From a checkpoint of a small transformer trained on Wikipedia: RMSNorm before each block.
Each number is 128 + 32 x the weight over its row's rms, rounded and kept within 0 to 255. Layers, rows and columns count from 0. Numbers have three digits each. The size before them is the row's rms in percent of the matrix's.

# up: layer 4 MLP up, 512x256, rms 0.07, rows 471-495, columns 224-255
# down: layer 4 MLP down (transposed), 512x256, rms 0.0663, rows 471-494, columns 224-255
# gate: layer 4 MLP gate, 512x256, rms 0.0683, rows 472-495, columns 224-255
up471 097:094152126083149184133179081110130190144112110120157130140118133137078129134174192121083112174139
down471 101:157105154134132056101132126106095124052195152147184117167142123132162128109117180148142116138110
gate472 099:154159116143095152167084141132125103104167094134142176112110151160098093124061112166137130150130
up472 100:132129163133113106129134163061068109110170142183155085115132132083109073149138080114173175108126
down472 102:163126149150138174173140120110127147137113135112081096159068144132156136087148119164129138106102
gate473 101:141110101081107082125147054103087119050088161125126139151108144107161167128138148128145172174135
up473 102:114144075067162073119167127098161116074112129135123142170119134152136135110155110146165205180131
down473 094:184113108186105154143090170099114130155091090109133130171015135182146101083088117073097116099133
gate474 100:137171134125104143124089124091111161119106142157162176150161089231074090116120150147098124094129
up474 104:166056106130172157186202149151149172165122120146102146153121143178118108132147109114091118115107
down474 098:200106088164186160109140149092139145166118150071131133121110134152082111147126119110085144106131
gate475 096:114098144183143156121155150192077075123114126144090059099159083116210123162138100139100126128101
up475 096:120197082113106165150080123127115119114116148100139081136132077211095094164198096120164171085174
down475 095:116121126093114186119133156092155155137124104132161167158099109075063190078182115144120143145113
gate476 098:092141138139121109105137140186178137117179124108143150156150031085160118126139116177122123130092
up476 100:121142143091160140141165136165106140144151115117106167049129090121184162083080127158173117141151
down476 099:151142109114165137122063122203091172165140209093187128091118125099084117108151142113120126197103
gate477 104:111139125135122126137156081128076098139121150161179130124152116149090123111109173069136091117135
up477 106:092138114070163098138156093121124150139165131195170111131142135127163115138148153125167184128115
down477 105:218111107145152114168154085127176140195123137111133140145143165065136171147125079178103200149135
gate478 098:158158092087158127160148074073100176124152157174083206050088196125098150142075114149127121147143
up478 097:136159166055099113141145101157126100093091158150120149082132166197087157135138138171198074092135
down478 099:049126101148120165115114150119162155140153105144124100164095115073143173139081191144112158120137
gate479 098:138109119178195114105170145148150118125105100078180097093106095115099152152122100170198141116091
up479 100:148121127149122156114085115109075122161168135190088088166092114155141116120124073179100080097176
down479 102:082111079016107185137152166125152134145136158111107102143133150124107175181111182091154137129170
gate480 097:134157167081102103092080105148116113137162066115104121089129099172110144144115094029240118132156
up480 094:129118100158215154102191105129140099130104145098117119140128171126127122138166100137118154075208
down480 093:110126129144159146117099147134101107154148077126095125158072087146112147121045182118155119100139
gate481 094:169197136148105087205113132154136148138183117128087094148110125098123115106090096123120128126168
up481 090:174113092132156145128103110124096117138138154104105140117158107139112120109074095162143141141119
down481 095:087143141201100103070142177155129166137058123113153116112106148099126101135158076173164043124127
gate482 103:119212111111148140178126044139163117085131105164134207107172108078079095149124161093219100092138
up482 097:162127118140105117133129177187105117179134118162084063153116101087112191116171127176061152102128
down482 101:095120126084061125082133089133094118086091148164159130120162150128128186113119156055195125097057
gate483 100:146134134143120176126178127102142139097142076089092072046153164139158117140106127052132152114120
up483 101:087115126130077127099163156175103134112137138126117088167073108156128103138137098163150136103044
down483 102:096120112120129099132123093062126185161097114097090098107130155126109118159107106119128102138112
gate484 099:145096151143155181120155102176102121059122162103108156119187143150173155120092149132151131167114
up484 101:168105144171174107076150104121121149075143129183124113143138125117103174102099162099111202147104
down484 100:083113110078140153118127079140155144135142130132144105118150111140117168146130094117096137134111
gate485 104:151132111101202119142098139106167113064150101171097139128144137090154137113130158167099127128114
up485 098:152092164153115150110126064111152117088057143140133111160106158171150130154076107136116078112146
down485 092:085102096112134135181125143159113127157112153118139149105142091131062103109144171187154141157090
gate486 096:118151174130184154103107158217103146144167116108179138143155089147164138104128112182175156111173
up486 095:175192112111150089159153142176128144102135103196089109077110109168178121142150107142162116168112
down486 097:150105122139104111125142124109118120141142183127145124102098110110099142057112191093106148146085
gate487 099:099106126117117141107092145125132117108120105132133139145157080133127143160206120140091089116133
up487 099:075102113118140155227154115156136100172137139081064107110082144090160194114126124057123085162120
down487 097:145124106033088075055091167133159114107195150112145120133099153214183090138088158170111153137091
gate488 105:109161111128129102135050168166085143098148109153218169139154098121155151107116167119124163143120
up488 104:111153137121116159122104109116172114098139106149163158166084128117148085135137076178144158083065
down488 107:171097104162115153114078106156128119054141111158145104142186110146168109144131172131116149141144
gate489 099:132113096156160055138145040160150160137102086156079146146113164098154101149138168187074108093107
up489 105:179102132123124133093141106189146062124141135154072119094090080104151176136136133136111121135149
down489 094:094118140124175157143125143110101152176127195109103144112020098134126092100091066101093083090144
gate490 097:175094196131080098175088078136105065092160112161127094145135123150177137149091131109159164142161
up490 097:172205139107088124139062148172145168123110114071105152180158182141138137071176101123125095106115
down490 096:081122107116109155160096147064138125114096088131136090128144119122081153119166140189195082038091
gate491 106:106142112160062151101114095082120134096127113148127116101239163110151112184086115123134152105115
up491 105:115155126118122145111156124119173102075075134123142176141136164106153050103121091111145093103099
down491 107:151066098141148095140166104086212079091115114122172135088166130121142138124161160172128084094088
gate492 103:105072127202148145126130088169098089102133211170077118111141156145180097158139160132142094117162
up492 103:144167069139180157111145098121126101118113092108105128099112113116128134099118136118180135147154
down492 102:128155163124151083139118171182136082153171105101125121057095105117179139150175075152089061114127
gate493 104:106107089130127118168161151122116106102158102103155118108133111129070105141123109117097179131116
up493 099:081080088072183107104140122133178093103152147155163107091156058110166115122114119092112176141139
down493 104:158142140118130105118121196175119108161126107112111163119062145111106138105160152131134082105127
gate494 106:116152177104077125132124123152106123106094201134126174078165133109138113082096117124122129077114
up494 105:079105128114126167116156106123084081078121138125124153171152126148072190159137098108114141169111
down494 100:053166119102098100146099139134129154124150111143173131128114155146134123111159107158093140117159
gate495 104:123164109141123122127092071095122114103145079104121100152111144126093152056117135139146192151185
up495 103:164090100143099113155053134148105147153150053118122145133153097108148161079125143118155182116142